Part of a small language model's weights.
Size: 12 layers, width 768, 6 heads of 128, MLP 3072 tanh GELU, vocabulary 32000, 110M parameters.
Each number is 500 + 25 x the weight over its row's rms, rounded and kept within 0 to 999. Layers, rows and columns count from 0. Numbers have three digits each. The size before them is the row's rms in percent of the matrix's.

# up: layer 4 MLP up, 3072x768, rms 0.0327, rows 2703-2749, columns 320-383
# down: layer 4 MLP down (transposed), 3072x768, rms 0.0327, rows 2703-2748, columns 320-383
up2703 101:465498438502533527495473558466514498536500522494517478539542499515475475493512479517453468478454486519479489507503492489502574497531528482502494512499501485523495511517515474494511534446502500
down2703 105:530529458488473514515447500545495496461518479515487480520491564496508501458512484522469515511512467552481485474475511460478543449477509497481524481524468511539467533540524458521516532524524495
up2704 105:477510449500552441511488510445487502524524484460499504507496502551518489530508512494481522525530489527482510511485491483471535511526522489422449534445500497483519507476556523490531489522495494
down2704 104:469524531528483521508527501500460475483530532471522546485505536470545513468524512485513498492481465498470542482484461477520492478517499544494498561527491464463564541536481537490459535472501534
up2705 103:507491507488551484470425527516481532498454534480507471492483454509494525553475489459489529503526505515488448510489507524498510531542485489480535489496509576495495493527516467481488513524494512
down2705 105:556534466473489501470498502514524488547469554486464460478529485513478528467482495478488500509526494455520512517503484527491543477483506468491498526443492529539479505509525488470516517568498492
up2706 107:483469523510499487499478493491527504475441517462492464494450491466456493489493512545461526510449528489478462487512497443521535490500489538519523553449525498514507494564509491511513480500447481
down2706 113:518525487489516484491526507497511514463447544505516519515534440483506513460470486550521525531482527510505464526571498523499468458517479509519507488471520495477520483527448507493523484521498510
up2707 102:446531504506529496467486506483526514483505478531536516514506502514520525487495506494452526442521487527478519508519465482490527514476515482513522506504520586499517501521506492488486508464482491
down2707 103:493498527481486510545520537516493506506501511496501487465482507463472454506467508507479475471517546549481510500492493501496501492503486464487457491526520484444480523524501522457480502483531488
up2708 105:496494460470484515462500476463478517513537471489544507492490524484541485499463519494451512478487456503484473525478489468490544504532542498452506509514467547503492510498500464518502541537499497
down2708 106:490524491500453498509537468493507475476525514516498507508501491512502519481499532466501491448478480502522451503488533475507462467498490475478536512514466458548482478489518465502482497480526484
up2709 087:460509422516486547525507514487473480527509481520511436496494485497481449504448476546511494499529484526500487476497562492566491538501553560529502465493489505492487517507474505513527504539479468
down2709 094:508478560489505492492458475515514543515492519477482524470536489526534488481518556438503486501479512476537525517512450469443488514548515493500515556502507488509477495510524535531424477489513526
up2710 102:475496512491537469503539484531527524451495516437478532474506496488490506511503461536463490512503442505475460464487493475488489485487508504508530480510481528511511497533517464512512514540478514
down2710 100:527470543462535506530476531490476518490457529524527487496520523509485541517450482516496460542508550515499543486486470494490487498525496528526519493531517528467501481524501536535545494463511490
up2711 116:442458516542560489496514504478528485501514482491517503508530494469484515499474479491445524460522485520490480527507462484494518532507525502500496487484561524501495473462431521518475522485496483
down2711 140:504538522532494466494473502500497498506481485509519511470527518510495491503452463481500508514501529489465528499549543503507470500515502492493526504508492493541507503506509502483485484474516493
up2712 104:501500533549474517491518476458508514531483490501479511468509487515505479522523501509489472458506498521479488520468511523522482431495493470502534502493486452482511516558478518501509503496472505
down2712 101:513516531533489466434477478495492534522506480457490549528513467497516531538533532499505529496510493478490494486468484480494488510508536522521501487471512504500472481458495514526503541479530512
up2713 097:456465476503482494483474501471539503521503513515515498526459490556463514491519483528535481512454511541499483508490491484498482526474479537506492526450536553470514458468553522474482521529479511
down2713 094:499486544472476527501524521500488514489470468497461486493506558538524511424519509519526508502545465501526505518524480506477452536474470499463472458498564499463500513487514525531553498531479509
up2714 100:466513476496518508463474492482435536519489470547459477500491451524523497525508524511515505466525506498491517519483537504453455520497514510544509502485476499485501482519533524537505483486516492
down2714 104:498502540504521501514500507512426555473491463474472495551480479509490475514511524503463464505463474496463519557519514463482497474484522548535507480426511501472500500529524515491512507483486500
up2715 104:469553501526477494499497506518495468496504517512495555484534503510479450519496529485481535497483526522483530502494492517476544520506506500454526502494552479518547515474499435512490466471489520
down2715 108:492513485514462430506508502521533528485502487509520498477496486515524529491469579509527499433507507460510436501499458497496494489499505520475513532490524542543449460516493490519491503506457564
up2716 102:497510497539521489513499461458495521522506457496499512500436498487481503528480507508530499482552477509489497494521474545501516510497508499532506470505515545469491539448508517540553473507484507
down2716 101:508486460506514501522535498516510515537482469508492511505477530460481531490481490498489476510508516543515495544545551510501475511525500504501521494536501503467519504474510479538481496452482485
up2717 102:513500431493515514525517517521487548521463500510463495499524463507472486522486544526489546479466488486482499496465529505457481500501533499487497490500483477556531522488509502510529475457508505
down2717 104:492491505486482527547481508507540488512474463515485458491482531509492530496498471483460518510506505509490548507507529537489568484474538498498545502474485489545508521505517491500510500505517551
up2718 105:515460471499451489438517530526470455509510526505533544524479527484489483506497482467499478487491491512458470464484503467516508503477476467510506469455483485488487449490516464511490465506494507
down2718 106:495525454445458529506490467491525508497462497480475496493458471468471531519513489477486561502527491531520500503499488529508506517459507501504544529480472501532463525465465501497495530513480551
up2719 102:519478451469496554507498499474499520555517501478459506493433450518417470513452537528502483501511497467482490503480495493519529492551532466481536507473507479517509469525540499525514496481528491
down2719 110:536452502506487527502502473490497531486502515499467507505476490513448519528506506505501505458485464519510518508491495511487526521503557540521524512503515477495485516489500500483496465473534484
up2720 097:481492475501510555487510516482509538479520473501520471459510469480526511544508506524457532493551522492488495492469527479518520544471478486499453468453491477478497506541502519527435474484503517
down2720 095:510532510492489483449480450479466558437536530489492500492498497507492497562552471512508549511504520468505435491484543470502515447474509477518559485530465467477525472524485528481509536490506478
up2721 100:494494501475536469526511523520499514538501533473441552537471409506459512506460548527452500518541495493492535494521509487516471563559478512474507487524542503518501477522515512484492469513494531
down2721 095:477508499487531506502536518536552493503508488500546511503444465465513481494534491462490499494468515493509504557519525493469480506500497515499503471475497513483480521534512468491494452524473481
up2722 109:514530479514513507494492524481502532508566467495481574508478499534466502501464497476469496478502455490459420494506468526520503499488483493480521476552497493511539498514487490548472504515486514
down2722 108:515504529480501489513564507477528515517501493483489499526432489551523474542501501464458484494455469502478462456531493540509493509523483465501498470519523536492512505472483484526508539486542527
up2723 111:526562503496543536491513483495512501499510482486494530518491482513477443511489529516486484464467480490482537494502528464461500468501481526512534489502507496525465487480452446494508472541435438
down2723 114:508515489510537532532561441528510528484465482504516483506515512514472466485482477471497474495497527489488511479556464502486559469528532474503477518507512515511499480499553506497501506468499544
up2724 085:528458453488518495478468496550474512473460491470469489497460500460502525514449441505514484497478512553492520511503527492502464434497542464516507518515487544517471501497489507510531481519453481
down2724 088:480520529526504505506503525484545506489480531534454485516487487475518490533532547532444532552494489499513471507506470521502525509495450496500511473472479490549513488488489453538502474474528499
up2725 098:488509484484542505489490494496492497510515474509482498560501471582482452551463506543476525473507480503493495447473526492457545445519509490518512495504474492495491554471491429502495512488493486
down2725 090:496468491461513515495448486498512475526475545494523456497534485545498490530491497480515477491489519480466465500466501507518480520514489469507546525530502476461523500541515524514460518493522528
up2726 103:487493429462505508496491487491510531512545509478448487483498475537517431488430518497473528495478478509489553473477533499492516523494535494431481483508510501482533461524497463501514490542479469
down2726 106:502499512487463484528501482500481501515453523522496474555523533491512516493528497494499505496482502537490520529516498479500458528505523503490494501508480486469477475476516468505458499464463477
up2727 101:504520500521494514529485553518520493513464481481495492480532504490503490501440554505507508500536512491467500502468513500505519518472523503490460464503517498528460506507529489536500514527510474
down2727 135:476487474489475523509504475515511494546469496497505491483491509515523464496456518466479510509488523507481490515502514517510526511474493474503427475504497494503510517461550525511530500515495520
up2728 084:503485450480518501475504509474456526503496514549507512450475547503501514526422543523494493498492469488473463463488548505547486487529476511477451521525490519493525455531470484517500520483509457
down2728 119:462501519491550476486506494487490519509493484519503525445472529490490464504503498500449526465523514489492505465502492467482569522471490487486504483521538493517519521523495471513537508516493470
up2729 090:462505468505517507522475485516456479513475459517504556499491554522514497483509497497514500494490506521489476506528497504471495455491482462504498500485537514524489499509454530482537454498505478
down2729 081:501520476463525526522493496495494528524506531496508516527467485494472477531480537506508465495433509459477532547503505514499529497459537494516483472504475461517482452479502504521495545490500519
up2730 102:503504507495541534465488492503517485541511468517504526512495478526489480550461499544511487457526500494479468461505510488497533463499534481519512507485507497495494542515511419501546509478513495
down2730 089:530469499504499503503475503512529490550477546501523484448529466528498514510462521498507463487516504481473527513471510529484517499532508453511532490538479473461515500510525530501472521465519530
up2731 100:518510513511495495463487497518499540486436497522486539513528497538498487515517516500513497495487491499484518502517492490479510508488552497465492517513512524521507546499468503497502487527495486
down2731 098:459497516513498505478495470474522507508489500514516492533461515522509501520509463502467534457497499515487500527491511519547451529503514513490495475521508470520495484472489516483493510485492510
up2732 096:518500483483530539523503525534453490534534509460467532508515465516496491501500483491473480519514453517481494457552524512511530488525532460506488471475483455490532495495535504528496463472478497
down2732 102:523499527472512547492520481503546520508536476508500487532484519528515492522509462480533513508486472540518517489489531479539460505468508538474480532498495552489526461473475548498484470511548499
up2733 098:499562492529487489508464480507432532528486499427506472486522479543423485536475515509472471518476507532495471481483530510512495444526501498466482490534531502476470529526525510466533487540498522
down2733 101:496484437475510532526500465542521481534502475529457465538503544530491504478474503471502535501523528447485502501549474466496513500473519531497508466484511506488541481489497486479492490485462474
up2734 095:476501523475490511495503481501492501480491491503493482506458479478456513564468488476522518525498500521504523483498542472502508501493529501475510461518510513527484513484520480493541523485489504
down2734 089:486524472514486492516446503543541511513513495489494511505473479505491465497489502511545496533499483450463531532493491499493533510518461493484501462441510487504476488524473545479470481535487500
up2735 093:499526502489522536501482581494496519510481503500499486500478515519493481530464470475473510433475497514492464440487525493509490529463505528528499507514533530473505504481521500475514524485492494
down2735 093:461494500469513476487468525523498479499496482527536520514487459529518478523460472488491482490515474483502491522482474511482488482498521574461492527464527517486489479512482469494494483529474500
up2736 095:474460496491509526494487458495488526499490508449496534510474473533448519512487496523500465481484480515493516438560517490478464441500512482545503485487502538467517531491498539515496500466469500
down2736 094:521497525505478473517524504491565497510516531517484478525483514518508543479493480478505478525483525500503514516497465505511486510519526497468500516532506506456497521492533486560502495528509501
up2737 099:468432526518486481489508508516490488513508476535499496462477529509490539505516488468504466503501496522481501452519528509465529471488474482500519511463490526509494527503521480481543487515512490
down2737 103:494516483485457500526530511484525565509512524527546543520454455484502518492475510487534528489522497542502462484493536505491488482494538481467452503545522486508524504455493534519543525473517497
up2738 094:474518460525480503484479481466523540495545501514511487511479519491511519510532507469499541488481510499474508511483490475424522493552524510527512488455500524492485519523437496511492506534470457
down2738 091:462474490444507480500506484522512493469504537543507484504506536510443538493477529509562534543490487503520494528513499506449475513517520476460517505524501540497465479487522497497509505505478524
up2739 096:521508518485515505466484488528539493504480515460511493510514499519506468506522546510498481501492492515488497501495461512467494512521513509455431523480508486524474497470478504494500474524512459
down2739 093:542470553455478484476471478497560483494478508513473486493508526528485506467516481525490486477487488446489481482474494496484491493498542550492490482523516493504488524498459460513498506529506483
up2740 096:469521478516485535522510498461466506495480487517524494443489506543542544517511549544498487488481482485487499500504488484512484511485488491490542488445498485451468455475497500523521520488496529
down2740 087:504490520490540527520528538487505501499537509508531496526496482516497515526532472503507534526509549486490490489462473483525501480528536511489483474526491494479494556490507492490480474526505500
up2741 100:524526499469529510543502474479522505499470493459520484481519512504503510558460544565475501468522503516489538487493540510490522513515539459504430475529517539504561483491501515499501434488486480
down2741 110:500499552476544488517528497433471474506473535463485465463489496545510510514468514482503528482504497504492472540497484499462551494518486490484460471464480484505508514523511547540478526501461509
up2742 105:487515498503534481528517544498479514506505488528502468514430539529521527488512484516423475504505509514481505530509516476501512472510504506500529484511525496499470518505528484478512539554474514
down2742 100:522527516533493529498499485524513531474458509533460484533553505428503495500510506489490494485521510461472522520449498524487507516499516517542511494485508489456480488531509510524523527530457501
up2743 101:484477474485494507490477515507515552502455499487543492529495517528485495575502540512462540500523503500497489485448523509428529482547468483484496491495547490481484486486539505523527498534486472
down2743 095:497475475475518487525492461486482541494495505480499490479518536478498462466504500551506537454482486531469484508486502491531463479519468468574472467517514480497482543522477508531464516494508526
up2744 106:515530523505473474486508488522503479483519527454483532512496515534495544512514502517497481476514482494467479500458505499499494490491501499479487527518506493511533500560498457519486505490474484
down2744 115:539511521520505522550526468542486522509505474479512535463509494476530507514483476495523454558515526524546507474518499500563550472512489515470501490499442509501571533489492505491514481496465504
up2745 102:500505479484501496504449463537470485507498475531507468519493517517488527478513537449485518461530469536486509503497511522479500473512500502513476464501471499505509492512463503513496494512503498
down2745 111:498460533505512498481551509510484500504493498500506532527474532520517490534498488453499482488545495507500523496514475528494458477497481510528486451497499524455536501574468523505482498510486509
up2746 101:501513448523530527505478537500524472521492467516469511522497492548537510514495517524479519450504492500476520460478509489526501470487589485496485468512546483505492448509519441507569488487507484
down2746 087:499485510473459517542512505495530515524467558492492517525547497524501510495486536520506463498483548457463496518511499513529494513528507476498521503524538469452518510503500508531483483463508513
up2747 105:523487508485526498486506498519450553487499514525469497530454469490499464539460533513512518485537486503461476489535514493490546456461496472496555515499465537544476551476509501537476504496468509
down2747 104:487500506497516514483519495502520491534484520491478465507474534534476474500550511500513474480493515441492513534478505537443496484507490484487482495482505528512482504510499523517576512495502496
up2748 097:516519454514514598487525488545480520475496484500487527479502486514497475519498527538492498511509496513499516445487463434494483489514526477524488472498495488530478528467545515518529505482485481
down2748 093:551500495477475531539543540494549458496525478492514459488477527519466473482542477529562481537471532465530489501510503472516509523510499489507525481490531516465506487538476491489456513464479528
up2749 089:480483463478483508491496524515500469508491452543543500476524471475500482486486536523518503484475492528483503507489497511518524512465532519490444459523513518526477510508517484502508506506476489